config.toml
d_model = 768
norm = "layernorm"
init_std_qkv = 0.0199
final_lr_fraction = 0.0
train_tokens = 1228000000
Each number is 128 + 24 x the weight over its row's rms, rounded and kept within 0 to 255. Layers, rows and columns count from 0. Numbers have three digits each. The size before them is the row's rms in percent of the matrix's.

# down: layer 5 MLP down (transposed), 3072x768, rms 0.0712, rows 581-633, columns 128-255
# up: layer 5 MLP up, 3072x768, rms 0.134, rows 582-633, columns 128-255
down581 104:171120107112147157138123114122119172129134130156129147122134138085095119120161076143151075134119112114101122122111100069168138095129186184100101135134127140125131129146141160130122138139146190103116082138103111124103152145109126073147126135142128191149105142120117137168131124144124164111187133140103133132119159115132154111088156112113115130120168147114098125121167107111117125107153
up582 101:145091181115112136142135121165116145163111130140149128115120153099077122133136137132093164115121109156077139151153170155110164143138122154125129107088147143166066152109086143104129096178125128125120117104107105139086147144087079110158126132161125129105127088130087115106159116161138032123130113122091140151145125106120125170143112133111144136127156153156151128147129150126130151125157
down582 096:168139094149133090109134160102104141055092131125115089122153045098138131134123139131161128155131121136132113121120178126163116101130145137135138139155119140172121143167132088115120168149155170129113141163138150119125121116142172137130124125115114118109126113098144115156127115107131208137140128151174138121128136154127120143125146143158150120125101100112129128154151159108140115152115
up583 095:162116125127129099109171125133126105104093143162154149127100128145121106100087143174117147136141149162124128120144151139118150137082145125127145140112103115154140123149158102125100113156135092158125151173114116134140099208166090121135115111152121129125131135115167124101105110094102146108136120104069066136121119079174123150108116143141099121137102191104144133159096116134073126120126
down583 099:131154124133104131136137115131136154130116104131146122148177149136112119133121126119096167125115137105130112140144115124126146164137153137148134108139126132123117137142150162093134157116135106126140090107124141148113108134107127156125126087167191118172107171149073128156107186109133127117145086125123145094124158147101143112117091074062155118158145138123122096118173124109156126132159
up584 096:138167140132106133142142104128111092155131145081149142120135150151153094157152132102149154196140137146122127111115116151103097125134148116138100191125117141153105134134138132157104136092096133124117149128142126138128156154186091131126113082164145127153095144156112120140101107144133100097067144132116146136138113147149103137075135122109165150138125175178167099134161136104161142126107
down584 092:134142111105096160066119147149151122134099119162175149173140105126124117140106141156095121049090125147139113116135138162140138152180145180113153119072144110121108141146134136141115148181129125134164151097143131108150100098071137103127145130127123130094148171143131155106130113126081144111139125091135136109136160119134165147145167138110110169137175116123088151140131128084130114154147
up585 111:156100115088106133119147189058141162161102083122127109129119116131108170142124102170103115087148114132113149166163113148117092144105158165156107111086106141148142174117127163084106128130138092136117152130154108108155170112125143118117133116115145129102151129128160123119070136125137117117173167120129123171129176145072093139124102142176104119132161122131122096083135143146124136103133
down585 108:141091097117128099164133126102160162104141092130183141123095125103055143135113123140126149135135127154114145146163123117165130079141088150144134177109125133171124137162104153096091143156112102146137147142134119114118193129148125141109110128127153124125147129122130114117117138150122136107123111124094102141114140141098117123099124125134140100117158122125101131072138105138092131091132
up586 100:161113124124133139115119144120163086120172130129140113121112122179156063151153101131117080126138134152131162159148124153170094134104117123142130068194120126140117065142083128130160141150137092111123167154116135137083115142104140091142162127130099129123129139116099128135159164112148119143162140112142111114116184152184113120146161105158111120190068139134085110164157086139141149119116
down586 099:138117100120116154126131098101122121137133159137127135169146136107159135112155179081131104128152095148115165109113086080094131110093110100159111127133140118125089115119132145149106163134147119107127119091143113104120103115134174100127112164125122158134100127156129108143118115105146114126117106140185083072131062161138147092134157116136129145170093153118139099129116108130131156172183
up587 105:120123101135138133140168094131140108149120113143126097163104092175108109088090150119132116112088130113138114115135159131136142131134132117133126092130132116126146133113105126087142081135109124101139121079098108132140134112159127125161131130101105142096108110156091151107113132097116116119137116111134142117138098087119129144147121125142138127109104088142111067078124157093149089113074
down587 104:131149100094106130132189143146129161138120124122126120095144117164116151154144095132067164085100142161127137163103123104146105074093176077151167118120098158159089106171116116147117072123112111091138107150121105117108120121177144173149151157150082160146150078092064151119128148123115062161136115100119100176178132129081099132159111162175158100119130110107088151120112095113139060137123
up588 101:125140192143133108079119127104080119131167155097128154146122115153133113084141086100123108129110117143115131140108100123167132070133141134094150140100166126137118104108111138137143145108113119133139120175148123133117087177153094166153113100133130107131123147150160103084139100144119128145120088121139087104124109071150120105097132136092139129108122158125129110083094113151133136143163
down588 103:088140120140105139162131149132138171148154132132079156147149162138130158110123095125079143121120118100088135139126106173093141128155121143153149062107119137154129086152085115137144133122119126081132095161140149107154155114090114112111139137125130125147113165125158113067169111138125120116107098147167128116142139156179159131166144096115177114156093117138131094103110078149115108120155
up589 099:162158126116106087076131091125126170111134090119136088127116126096092123125149141145161180175124127115171102127115126151129139135136139161092155157193137076110119082127134125140143194118143109094139123067122138110123150120147161128138158110153183167131109111133134123126121141152111087168133107120146131108112141113167085122130146091135128072137132141140130105128154134129113127163108
down589 097:126134120119151109134181095089152125087122086138074138144127137151102102134101089110138075118122127138101123133082145101136102110148142133118126131113130137158132123148121122105111126081131114163136138120139139120145094119101129189109123136144097131154124189102134137137132119172149145105141160139140155099151119090146116154118171087129082119143112116106135134137132135121118099115130
up590 100:148117117149148099132140143171114100158107113129154138134137118120085095173130111139147106152116104148141134175107127173133114136105124131073078142141127119108167134131093126122120120131102102113130140138107142173091133118161114100153146139109107088138120098136137114144101112124106108092095071080121143109141172148116157085130150084130119171155138137108144162111159126164121135142126
down590 097:138218145135089159140142129146160136136123123113110147115140078162126145127119114147105101096149116169058110114141138130110133090143114175162164108156167127128131085134145156188132165139161123147145144118134123116167141123140108114088128136132095114101106100126135103145122109125128139136136175123113120115149112131119100129134129092117156119057189110167138153125115125102160164122106
up591 093:133141118112138159131125137167156105170139127106141102100163077117116152136125103128102092136100121133098140132178114128103122219107154067156089121105112161109139093169151135131151085169129087150126183112101126172094163146128114126147094141108123135134093166129104148138135118133126128133086124124107142138132133165131118155127101106154136161126157141106125154142082076163072136121102
down591 096:152138144130110147132096131152119097142125168123153129121106123120135161115106116099124095143100097112137155104149109090134127106120104150147135132124167086138174134113140126147111163122116142081158144139137144132114130129144175130134139126130101178072157065076170143152071108161103139145180122137093133138130144064095125114106157153140101093144108161147126151115121109149125107136176
up592 099:158146120056132110123122088159144125117057129151123125119108100101112150139130131104134154109153138122113124168096115131152122111135135131146108163113169114129110153091099124100108117121200131110130076153133150162135131111103138108148097144131100141101143112107136132133137113124127161123154134124099120165133136092137141117111141131147139079095122125082087114158108072151135111108159
down592 097:135190117114113111133119119118131166126127135160126131097103144182102121105111158141121136168089167102103117108128112125132126132138121118109137095116105135098104104162104149107153131127155173135137119128115167146112148129165118115102171131122126139105121159148079100161112150103129121100153147155112149110116081163110123138151105094109111189136084134118139135159095132148123092156107
up593 112:124145132167142117149131143103125133131104111106130119123100140104158125118098100124099130123177118154113159125147158117157126140135111125096149153117138173101095136157124183135122145099122103153093138102123118081108102106115083103134125141129107120105114123129104120154156129123119129119100122140121123106139144143158137193086141084153145120144132160133125161130166162174117134107134
down593 110:129111148122126130126100111097120136103119141131200132107090118086158091125138128116121181122143118124111092139161090092128150133127126127130137119097113125150144106145113116094117171132138098122140152120127105118127122115119083119168087164103148112159150139149152122132119152094134107184091137176124111105175151135167140183111145110152076140146119148117125078138152156144111131156152
up594 111:168115129106143125153100124149164099109144131135112100106125121121128116122123112198129131146108102159169189113104148173121078129165130159142156131132079139127170155166144079106137134137165126128140116139163104128154109137106092121099131119120119122103119127125128116131130137127141139149114083157121100127143157120093138175150136107134133084141116106163161117159108125081148126118127
down594 106:107147148127126122090135127136136082111162069099140128094145119141134135156122148093126136107120096090155134135182097145106135139109116105120116172149106104131108136112116134089115141185096129127146082112140153086122131128109140124114110103144143120166096101136098155076125122090108119065104090144122125114167121138133142135104148145093118137116129079147141146140161128109205100118104
up595 097:173145126125153136118149114171149132140095115149121140147087132095138136106127126160132125152123153136125106130091136151129152166135112127107142089144141130112133138149126140139089160090195143111112115141104124101120139115165151123128118140139096158142098131088114079132117161128102135142107110101114156150169127165109131112127136133147117178162120147127151132108140114139129131109122
down595 094:112136125134116122103093135188100098119149109113068128111182163108140129155103149110122092089077118154109147166159119124124150097113098125140154118143141099127090110159097146144145095156113146096164127107127113126157115121127121119144153142107113112084093168134127088172109125124176120113097152161149142140114118113146113124116150116104178137128120158131129118147106164132101120105141
up596 096:091120098118148117130098173089094089120145073173158091129140135127146125118154148131135167103137110138083149176216115151148128124117121113170139136101113122109116113172132156125119094111109120080061157151125149136104151125114106101137146145147143079105126116148101183137084173128105112121109151138131131151165144158127144103117117132117131126133128135144122165100121150169105125108113
down596 097:123112173114104171150108138170109162126133088101139155121112113119098164121140119152133093109139103158123115074148111086148133132093136167144101167134137114112122108145147118162146104127169127147168129123130137156122126123076114120137125133201079165115105105147103093152135161149120150100128146119136128179108122145117153125127171099135125124118115129125135137144119123099074113117118
up597 097:097147070101120118166151127158177094091175138118153117105115140140098155162154141117163121112105123103129127114107144141088096137130143115124138165122163129150132113136131120183148105130131108110126184140124121163118126166110126144132139137079143138121158130199146147094137132121143134158108137090097083100111099103116118117119092132118170132155114113120123134128139094114132112134095
down597 093:140118111174158109139130111128113116156106108124120158077118089139128098071093153122135127153191119109164145142144182106141131133093144101157118080141115115091117161088107125147140110104120135135097093124129120123113151132097155100162165123107115119181103124134178124142144116137107103169130171139153160189139157121122138111076109137159095120051110137116102119131087130127120109117166
up598 099:131136147165178133175107099121112079143130147142128118188115144090147126099122116115120116201105113113097135180138111116123126106108127114152154090136156182147164095135166125150126094141097178111207149120173105139081148119143148096136108118139139154132155119154144160119121125126161152115136090136133143083122096147108111131099092157125138122123112119165111131136153124169168115118136
down598 101:155116111114117128086130149197141117091121137131104125132114106131097098156130097111126129112119090121127165091131169118133156122157150110077132128170141102122136117117152136118169112104115098132107113134108152143183148146098146116113105171104124143164139113133113150139127137176147109090072141129145110138145133131142142137112119143126119108156139146152158135140120111118107129078149
up599 104:112104128112099094126137131155132152134157141148145161132114131115131143151096090133115174144134169120109127118127137134128124092147117131116081112097108180104131130112127126117107134139126096122103125144152080162151110158097128152115159130141086160125107166144153112101139093133097090148116139099118128180130095116107137144089089142179114114134102149072109157107128139122139103088139
down599 103:149158099144098127126116099145139131108114122123131163124091103151111109117127111138137131087117136140080123103147075163156119162167080148160110150123110181132126147111142143140153124133150153118103149105136139114150138124118153130088093107144124158110161139124121122135130127117102115111104110145105160138147091162100074118066155113127150127163110088181153145100099144141115134172151
up600 101:121129147127160074149126122147146103107118102105113144130091151153121129108106131137121107111141111139114133107134076150127142149168116152100124130128130114107101115114155127113149141118135078125091127156152127149106130104090100127140103115130153123154110153141134126108175156147109144120150107132127154116120135109138121104127171124104121146114147183143152097131117095096130124167135
down600 096:109170103110147144129115128143064138139133089151106141144093129100129128103120148139094147142113116153113143147129136117127119118136105099107124125115096118148173132128128137110147128117133115185150118147123138178140099138131105123114127154125140108117132096159135113096149138121100134151098083149103141159130104136159167147135144079134087156104184138155125114122113135093137093087126
up601 100:174142139124153068167075127090092109112175117149145161124123125094151138129165130095085119129115110095132127140089123154126118105161125124122114116102110088092145134164148130149146140124134122142103094133137130091124102149109127158121125127117128124126063107115141140110140147108142127132123123162111135127164135136145101135137141159138088072124153082153149142124106140159108153135141
down601 100:109148165100148141143145131123135137107162131141077105082144103118103173118110126113074146127145142115122135143120133168127153090145129129126078193108151149108132125085130140135143103155131104121119144136113078129090155128122113163129109115101097184119140098140111106164147121108119123162130116153133121164096142151077157137192099114167116107183166140123112172158083114165150096095170
up602 107:144157162110149106125156131101140178168141148087131116110095131081130105137120153132090111141153124140129139080116155089119102114115119176139136121101154115110100129109095129115126153141154168092149119157136145119161129117119130104096120147154098126115116125141131143114141113120143144120108167093108127135130128150115144111141138150166128111100106100173155168099104095152084094103072
down602 102:092095103115110140144132200123153086145098106116112105145168147148102115143171168171136122107110104097088121131137147142163109190097160164143156096116130121115154150137136150136129076143135097175136131089145110127135145139135114168110119145175109100130131162186107106131136087149130116081152123115151147117121122104133129103117132153127172094127099153181130105095116104122118099113180
up603 104:158106116146113113149107113153097130102105145132125075130096120137158119153139149122095149153095114090123131075145120135110126135139136152165122150175135159147174117124126160130167118141138152088176117133090108142131185102111184109149155147114120150150135147135094092123164109130103130120165161107142097116117138139151137098124103175105102106138080156148175153143139080163120143125158
down603 108:154133124134128092137140087148159120061186158071145105181145151070109140134167152124102140163103132135098127094092160137116121153147123117121136133099135175122155088141120118138162167150130150127124150119116085105131132119113129125140116128139104144144053153133133124139178097134107160098171108111116102130143094130165145116185133084075133141107129138138147177139100099117134154092153
up604 102:126145135116075093128156116153141109151119127133170113114144129083121171120150118143103122164153084113142121124133128094164090126083142148108138114137119120113136150081133138113170131157125141149091160096118079160152129089096104115095147120121135107113146145164120129092119161119129145063115122094084137124102085141166198136090168137133138140094080110133127119144101129169135094090112
down604 106:143159103123122132106138152107082073145119150091114109150065129152121178123150143173146140085166139164105131087178082168093160113140157128110142144101110144146111099167148150092122124107140052112106136156148137139135140132161102166108086158089165102114159100156104154132149113120135093149135108116146124153119097130113134127108146145158133111107117154127144108119132107123110136147169
up605 098:156108150139116118132115124118119126120120129167176093107130092140095124198128178133092155094141131123111138126147133129145105070138141106143130125110133137103128170077126088164134118146128143127171108121135120208155122136134095132110138134128127131121132088130140175122112148170149114095116164104104169133102125161143087165130139094085160123100158154140129134140149136125144140109133
down605 102:096096140144146123123158116148150160097125141129097125111120129108148149149156109140160115130143160096142066119123089176114141130156137141149140117140136135113135128119159130110149110122146113127093190135117095153126135178134120119095109151168151141165135155123114138128135116118068118145105136079131137082133099145106134139111092137151085140119144142125130106117150166124109148117153
up606 103:161145090091093140116106140141123143103163151125116155074170115155119102128138109117119064135136141142121121129078136157143105086109154153102114190105103114127149121108157113132070129132108145159097080138172129087139158130144126148208144091107164121074134111150121146146158160101095113150133150137127106126144142135118098131181080102123129076117143128136149155122145125144108147172120
down606 106:097128109156122158161138096114113150109141130110142170132125134117102168147094143134109188129134127086144116139122108169163189109099165158129092138082110121124087127093101154097166123136125141091103103106157139126177130164145160148121141113095126147133116124155087116137132113135138092128144101164149134129127140165111152142154094142111131104149143129119119203149143135146148109152110
up607 099:131152133116106107142136162098132154161151152062115144133139152145114160086147131123099129128176134145116112130116102141119141123112109147170127119117136173156088143136167078145134142133112081132146106139111101144199121136118109095113094147114112180112162146155098104143137148161169133146099123117121160143121114112149158111152142113133173144095140137108149135096113117129165078122130
down607 101:143139129135098161155146104155108140124156120156096168115121110126141139113106108131123094138159131161158098164114101180117095105113124153074143117122140124156127095121136114119135154112145132152143132081101127127136138092161150132170135177152108111136140167159171112112140145111145142128114106107051139117151086115123132135117130124130109171133152131153155141150151165119112124124085
up608 100:092141108146137116122132119109122139119182163110110147132140110136131095140123143129117104155144150142127095160126133142139124117056099087170121127109129106164109207170126126121151162106124074166171119142099090138160127069177177112158123166146134145110125145120135119138099130120135127098096146118139113145129100126140101119125095099130131131149152159143149144112151139144123146104114
down608 103:120108128138141139122138098159123134098128147113100114167121112163091097134149173128142137140132143132155102153107118135120154098149116147109084123145159113096107104159138157153116099150084153091096084137149122165148112188099109117110145123105104115122175133130125123163100140155117087131152139126147133105122145130145158138088126114127137121147178124090144113131142142145109094091076
up609 100:134128115137119110093143128101128156123094103099153101105149111150099136132131111125121156141163109099099103160140100090135153138131156124107113096083137107187101129096125143092124113106152126102116158103111143127140125119108130138122129078111127151138106066096109088150112151112099073143113142125139145088101119164153171105107139174106159114150152128126102080149119135136112111199156
down609 105:152100119155123150116083146104131111148154098143163135119162129113088119123142132148116184143148126138107139136128135117088107143183141119116106137127119141076139118114102131130147124127163144052122138167134122133128098080119128117152126116094113138111133125103103129091099127156122143116100144120122125129136152118122097141127125163072084079081123072100126128120106166126126124113097
up610 101:153126092113112106117151154082156115137156115127150130129195107105126114107172140152166135139132131148150140118171102140110106142104162125166115131110108084115155122090115113115170156100110121148121108141137145133104131170110136188164114124116149119145129135127111089122155150142112098116138119106099195102118106138132117105108149117110146125131122102110114175103056114152156108091151
down610 096:148145128131152168105140078166088149137116150101124105120170120121114142147123125117123078125092119151150121162107141153132121138161118107167116140122142138153159110137153091126121093113102100152111131151102146066140135113093115100141158158121120139122120141124131109146123119150105157111125097148124167160120139097127096142154113122172116114119118149186128098107128160091161121126132
up611 097:144116107077137111127116143097111158075131182118114159099107160146139136138114113136150134124058141113135087106142133127115152124071111159129135168139127150120158120137121126166128133127127108127122176140133110141124133111075118111112139099089123110084140142121131148128128115144099173140122098167122168078149159122110159149120143114157130088153150115178143122166107148147101102120129
down611 098:130087146140116143167136089146180191173158131101101121121124137123151131155117111125113126118127146150117155117126134169133115127086143129147091118092124154103135127109112110174129143091135139129117111095141106158138133113120117162159102125145105106181143121141097171133156114111139111120099150154144145170136150124126156113119131128112121153145107141158157134169114170090144090110142
up612 114:125114087146128137138127104096097120168115106071143116151120141152159147095120143151145161104167112122105093149137098146163097094072140103074146131125155126114101122094148132125152138178122117112133114109107157107118114121113115127130125103153121108159112180086114139159108152152169114165117101168099120074123072117155095137144096138130129093125179157115161104119095120138111088119142
down612 119:160164090140128117170152124131100138137149129149171121170127137120113117112134079138143139110140172125133120099118101105115132176141114103118119144122132131142080142092125100119097143119134153140145116120127146110128143103137141112115142125135148156128141160129116152120120142138120115165159112154138107095135103122106146068147149113094151096144135105126170104181129147122116157125127
up613 107:184136110105162156155137129123133165138168133107119089127128117114084121135125159166187079147145112144116120106102099140156109122122132157103087135157142146116131102138136099092145127120127155147164159101129114138161144096108141137087149111143129124094139113104157095136142163110154133136072121093129097132120116121143101150143083141138128140092097137076118158128127105147162132095114
down613 103:121125120149122148123118129128093126104124141122124141099133106133076154154148154160153114149160178126112113140102134122146090188111147150141145138089155137156107096148145139137115171155091140166122115092167112143108122117157137130074120127153121132158122127120115133137120144110146136139132083098156085094088104127162114145115111155155109141156096143102157187124103118128112114135094
up614 111:187160143107120084146143150162150113135144148126140138158126087167133172104136138116131134131128145151127152103151151137112145090141138156176097134086159112137115096098122103101099094144125133125142087146130092146142136128129111113110146109152113131123117152087126058149103131134096153105138180122136105058156156135159115155117141145155155169135117112116147107122116114135122152138113
down614 122:133132097114125138111151173139128120144125097101155150150069154135150131138119087110150120159144098127116148143112157128110133148112157157117065128152142151170096115106139112129131124122107075121105139150139169137106154109128147114122134130119156115163106169135147130093079099123103142129176122122169113145110095156166118128126059134122161184115092132120145136132154102124136146133147
up615 091:126142092137099096154190106147127079156104103096103101173119139150120113149108118140129156124123167142128077153102140140103113133163134064109168116101117114092147080127141158111153118133112134096141107081125132071135164150120088138141113152150099149126110114117083179128120171092123103108174143102138143129099119092153114080108150155112136090173107131182122151129130123163099129157116
down615 092:169131150142136161095099097135121171130173114093104179103116124148146148119127134124121084097143129113142140135112096115099133116137129120113116104099126132131109168133116090128107169164123148167124129158122147168129115123121138136111147149129136119142151134120140124099152102153128149161063129151111113138099135159162114114118132131135114135134153154085130128149127124140153119114154
up616 097:123108141138116122142087111133120112124122170169108099136126102138137169156150164167168157065148130125124152142149123115106130127153152108127127141095119142095127121112079156107109114126140168103162079119149149119097154142136080149124136130095102121109157124112139133079114114155140127122145172136087166122091110140099124110130187148119139108088126136132152147097132142120144111133143
down616 101:140138083158107150136167163139129114120109107130105180125127168085131102105132115110132114131082091126111139122143142117092134149102136124127145086141093118109152092139106140066156124153169127143108116113077093150126079084145112119109140136135164092113151111137184150142134130163120128159143151126146162147169108140145179118141128113136162160148109117156114138117127135114135149118111
up617 097:105161133137139145096153113108145159161136092105108125133113135132122132137130087128096125169138122150162119116160134121079146148147154087148160110134159098126130106154122153151129105116114136126110136134138158140123144127088137180152149126136089122121105140127114160101123122133107127135090104194090076130113169135115135135135107132157092092120121132135137159155122106095117127127173
down617 104:127178166125122091103121137132125078142120099058124125160113184151118125146132149105180100112126087128124116085125138123141120132077121147124130121128132098159143081113159152120150128133175132155124149120132155155169141080130193101105104164121175095162136124128110141156085135121120142138127103135165119127155142107183122135114117126157146118085164116138135153129132158161153079116101
up618 103:134090169153146127093112147064131125087098134156138100136167113128138120154105136092145123126167113133126135111140099147103112152140108141137137120120137117110100140115139161103125128168130120143130173090142148085073126136117100139102128126157181101093149154127121146151167127099173096127157141128120137110118136184161137123112130092091130141141129107135125110090098127151091125123142
down618 100:134105123181174184124151119075140127091164148161088120110123129100154139115126182139113129107156071160092122139132143144146117128105143136121133088100117126172124135142113146096150106148127116116155116122115137131124134124126154120118155136127154133141127182143132186155141084142122127162132129171128113105141099158145116133089166097140125133135104112099109125113129162121116129139126
up619 101:138173121119142107086135110106142143125085125115158083128101118113167113114137114101151108173138143123139109109120099132151148118142109141153148134174148113107132068136148111102135074149119123111123108123086131136096109092116118120099136171097118162153094149106081127149088114144140140089146106172129149125106112135172165143110125108112122140104189114135131125141109171112133140109095
down619 099:139116129135144156122171105105129146139083103121127142087133137139152115153153112150112132141139105114154140111149126106127097155132092162110103173131153133149142119114141156155121127130104142120146126114119107154149145096129171120101153129173091097133138114111135148144071109118147088132118151090123122145140158137118116091190113102146132108111093121164167116111128131124128132086137
up620 096:156114089142111119144130128102114144140125136183099124159100158110157139141109115204118131110128147129153129123137139145157134128128100101120118122139131104109116134118108142141156092125112128128098131069139158103158145134131073119142089143139105133079087099089110132166066153150135189147098146078122157125125113157151106165135097149184150100150105128098097129133082142133141117096124
down620 097:135090135089122117108128117110107137143108109096104125149122148130113123139093096100148168095162084135139137159108104146134129106119122133105141149189087136142142126112143150086090118145121171139137117136110066113108130119104130099106153176181139095168101123175131153074086101144131136136103131116101173112100124124119088159168142094133140111108146132122145142098124139107130149120151
up621 120:116125129113113135140128121071174127136144147112152119110138100136145170187128158125158109127091135132160202116145141134139141051159170133135143163170145134134101095117128139131081134134116149151185115108125113126091127146130162156090132133114141123093142130114136086109106119132100131108104142111150135082081098078122108170144152093087149163121151127148116147089126152175123123120108
down621 134:126125113128129159101144129129120094108112105108128187117104124060114100142131134120151096163112151102151155101118075144159121146132128113147119125146098130175137110075113153114163152080122118146124147119112116161062093105125109151107137113126142108144099108158120142176133143125167133153108120118151106138161127121131135131164128144108110170130149107136134133104175121117136137124150
up622 099:153105130129140088101099132167110205115143065111152113083094127125147157146121086135108103129160085124124174109133157157144126088144117119168089122141143109134154161120092134142133144127093165111086073114151123173121139141117148149105108110155062143133131105148114138114163112144119124123155152109143144090167157114151125139156110169094145113170163155110122105121123127127145143153189
down622 099:123161110130140138099100103130112133087153122111117122172129124155125105165156138164149142107124143162144098142127148129123137098138075096112134117161132119118132166114120133120119116107136144144167149123149114215114124141114112162159110160108125128136119109139116128137083144127143055136136094139077129151173137139130137105068117101155137120124118162154138144090145132135171117167181
up623 093:171159120075150127159110141139131164157146114066137096139135123115120148151097141105128151121118091109066151126101114130113111120135099089113159078120064130094107131111101120140110106133105106130126136107143152129107121145146146151123158132105102140116094145102169118134172160132183154167145150121167127137116094172107141150155093106136113133169138151116114151137086130106117164108161
down623 092:093159059152113120128138152175177119107129138176135129142113067128124084137158177139118137151098111144134102134124137150147151102157116128074094140126142106148134147134088126100148164125130149090117107145124139150148096146111132079155103157140166112189105143127107139150142081169128145107158124157110123122152160126142143134093161123153147108116131151121150162111121097137148116109109
up624 104:151160133145111091137211144142171137121149131172137096130163136117136129097109089090059072115094097121150104117167171154120164097158125134112121135121140085096164145122156153096120111137136133087095122124130149099122109133135151122112094102103144111115160111130149132150146086085137111132148119148119075125121115121158148104138103119155133153083116156122119160128134147143146119120111
down624 104:156086111129079123144132113132151113136104146103141116123135151133100125118129160095138097137111140153174118140127174110114114133135154156122120181161134128173116120092140139110113097146104160136129090137124146143098112133160106146112168164121157106160152124142166157115136109128094107139146136116154129164157107103140142139089167139122162111152103068136143136143143094113145146121084
up625 105:102113110095127140117130136118131101130112153139120125121123142141101111151093151114122150159105073144123150126119115072135132122145138132108128113150110134127106133130118177152143144153129080153131158094145114101178157124101115098124095143087103124104121164106124149128136121113154151086132151138146129134122109144130114157147107133136082111112126129139136154116108127112116101156134
down625 104:166139129126150122144117151180137177123142173127172110119112139112099138177120134139105141067115120134150190124147138110126129129147120155118166095153149145127141180136116125072074106164120105139124126104120111134161100159111140180119136124135149116099146116124118072104132151106126119161133131124134137140132131139169148137137093099163135106140145110159141131134163154110156138117130
up626 097:102163095106087179112088134123128115113127131117114068116105147099157163115132177114171098128133093108118145102185165106097135115123173099136140146123118144154123116133119125126135093126109135118107149122121132095124100125135192151099110139135122110134150120139151120164129158131124163077142148096142116135193162142088136095132119113119090103145164112094148128135112107129163116109140
down626 095:096136164107087162108115129109110099134132140137128137137106130101110130082117195162169121122149113179142134162126084092108133104128118122158112176111110146136125127125132112101135097156102083148147099129145150114126135135174126138139155108162141135148129154132158132143148153110124105090157156092157098126186115112132142122132194128108103151128139139134116106157143135089152111188108
up627 101:113116157137124112126092111113116122107140091130142164157108136145136158147147086083142147102107108140166090094142109131070155179090118155133112146113162118125104138172149134111132149134062106119126109133141109168111102126126119141116149116144116150155128125141070137122156113152158100144119143134108153146088125141132151119134108107061125116096187160114127140154119106114121170119112
down627 099:128133112134122142093129108124139099135123163137115148079135151159142124134136118108104141124161127143134123087120135100174175134106085165112147136148101114148158062131172122128171097064122100102126118108134082136109104153162106150138130137120113126128099137090135153099126158123109092167105096124143163133099127129128136138144125117150146133125144159186146147128122102142135059147125
up628 094:168133121083063126140117136138106146132110126115144130139142127123146116205099160104135123118163110102128101126128121156143172106108189116121128111147147076123103143136127137106135153119147125099116159157131121144154181147154107113173150100136115142110154149122094127120121142163109117132155119160079136132126201111120129098142130158163133147099135131109161138151116107138192146154142
down628 096:119111137161140105155151146108151143127150139118150152125133140125142142129102129127139140114123126101155106123112143157167132102107147126115098161125100130104154131086116097151151092129137158102105145119102153123107103117082119111155147149135122163130180139129161147126165078166137116143128073121149127136108130111087106134120136167120134135158112097127088173145089139109123122086141
up629 096:158185110102158125125110159112147139133142160113160091124136164108080189091092132144142147128165137123127124204110178118147113120127108145108162123100113148145098122121163124147129104072112136131121158144176080119102126101146100136154152081107131135111156141155165110134114142140133126132124142102140185086131164128139129102116117096163119148128158151137124117135147163178146119114096
down629 095:160104178087103182094118126120135145131150158153141121101131152110172143152131071142109089162104120136160139106120128125122195125115130135170196105135107113119140096133090138160106108141203114123124155065149142129130156142109177115129123120198123144095091140133135160126093127132131132124113106178112085109123128149086145127108140109134154125130151116103122133113175102147104144108127
up630 100:169159104141156147097127143104113131133125145125110148141124123092115145096159081116123161121104073149101102156153145122081159116103130152154119114100144122186128148158110182134088127141127157085125167124101168104154163134104175076103168136108137119108119142116106173161141084108124085127131097153108165147087118116123202155068133108110059135151147120117122111123096117149094156117113
down630 100:129141117133107150129131155150115156172138110149132125112137125134151069128148153094144107055126114072094144161089112137112136151135111114149123136167102134103125163114149177131181136147124084127153162173122152101131122124135193120128120121156087120119111169108128147138136138119106137124131112105115097093123071131139091137131146119147169138128163139144082114115100104146102172138068
up631 105:155123108105103130133078101127099139154122112144116116059121109151101160112118165114098113125099071135140132159147139170151119064140136126148145144124133149104147156108125089091103096132160147107182148126111140141116092132129112139147108124151107112098102070141097150150148141065150130160141125117137123138107115123081154111165124105146121102124120120134112144155156101100159175139126
down631 104:136121122108115127097126073172102136131116122123075105135123106088109134135150174105111126071122105073119147146148134122173116129153084118140141115104144132092124099149092131117154094144086129116132130095136120132093158129138154120143110158125111119098162093125163141125107158139089121159155177152126096134111128181089161167108138139134125139135085147133172147108135147147130125155110
up632 101:093138095140132166092108138118124090170105096106184063119120100107159138158119121157124130141134168139132140116086147088156137133136100162122080089124101124137129115127125130136097127140150105121166135127139110147141109136102171157112126133124176179118193101130125116101122145134121111153106144075083138119121119146174112114134132115140098111160140113106099188104121125135133100117168
down632 101:094129105169082120114160122168138126087120095145142085111090123120115162098103113153157093125110126123135119099132107103123145146120130147100155134115121176132094102119125089155120130102124137162134149118131145131133143143103126151131157141112146150138124124120142129156153150145107151123107123119154095131164146140174140131117186132128112138116096113147119179113095109093095115081114
up633 099:108147103111137119167124098130103135109154129100159148091144136179116124085069160164168124143127147106135119143181081109129116105153123136130143142120134177111172136104094057110119132133151120105141132163139125118120104122135099164095093102101148146132120068101113115134141135135123089091172120145119149137092157123130138125112126118151127118086189135175144127133142105114123120103191
down633 102:119106144090138123069151139142141116115103145146110132132156115087150118079142171135109126114146170076102077158135157122125112143167120110159128120133177127165122129144170102132162117100123108121127136103152088136143124115117109117133134167120154128156114114119123066129136130110091085117132131087135103145134156138143137094124145166072129134138126138108131148124087134129139099144117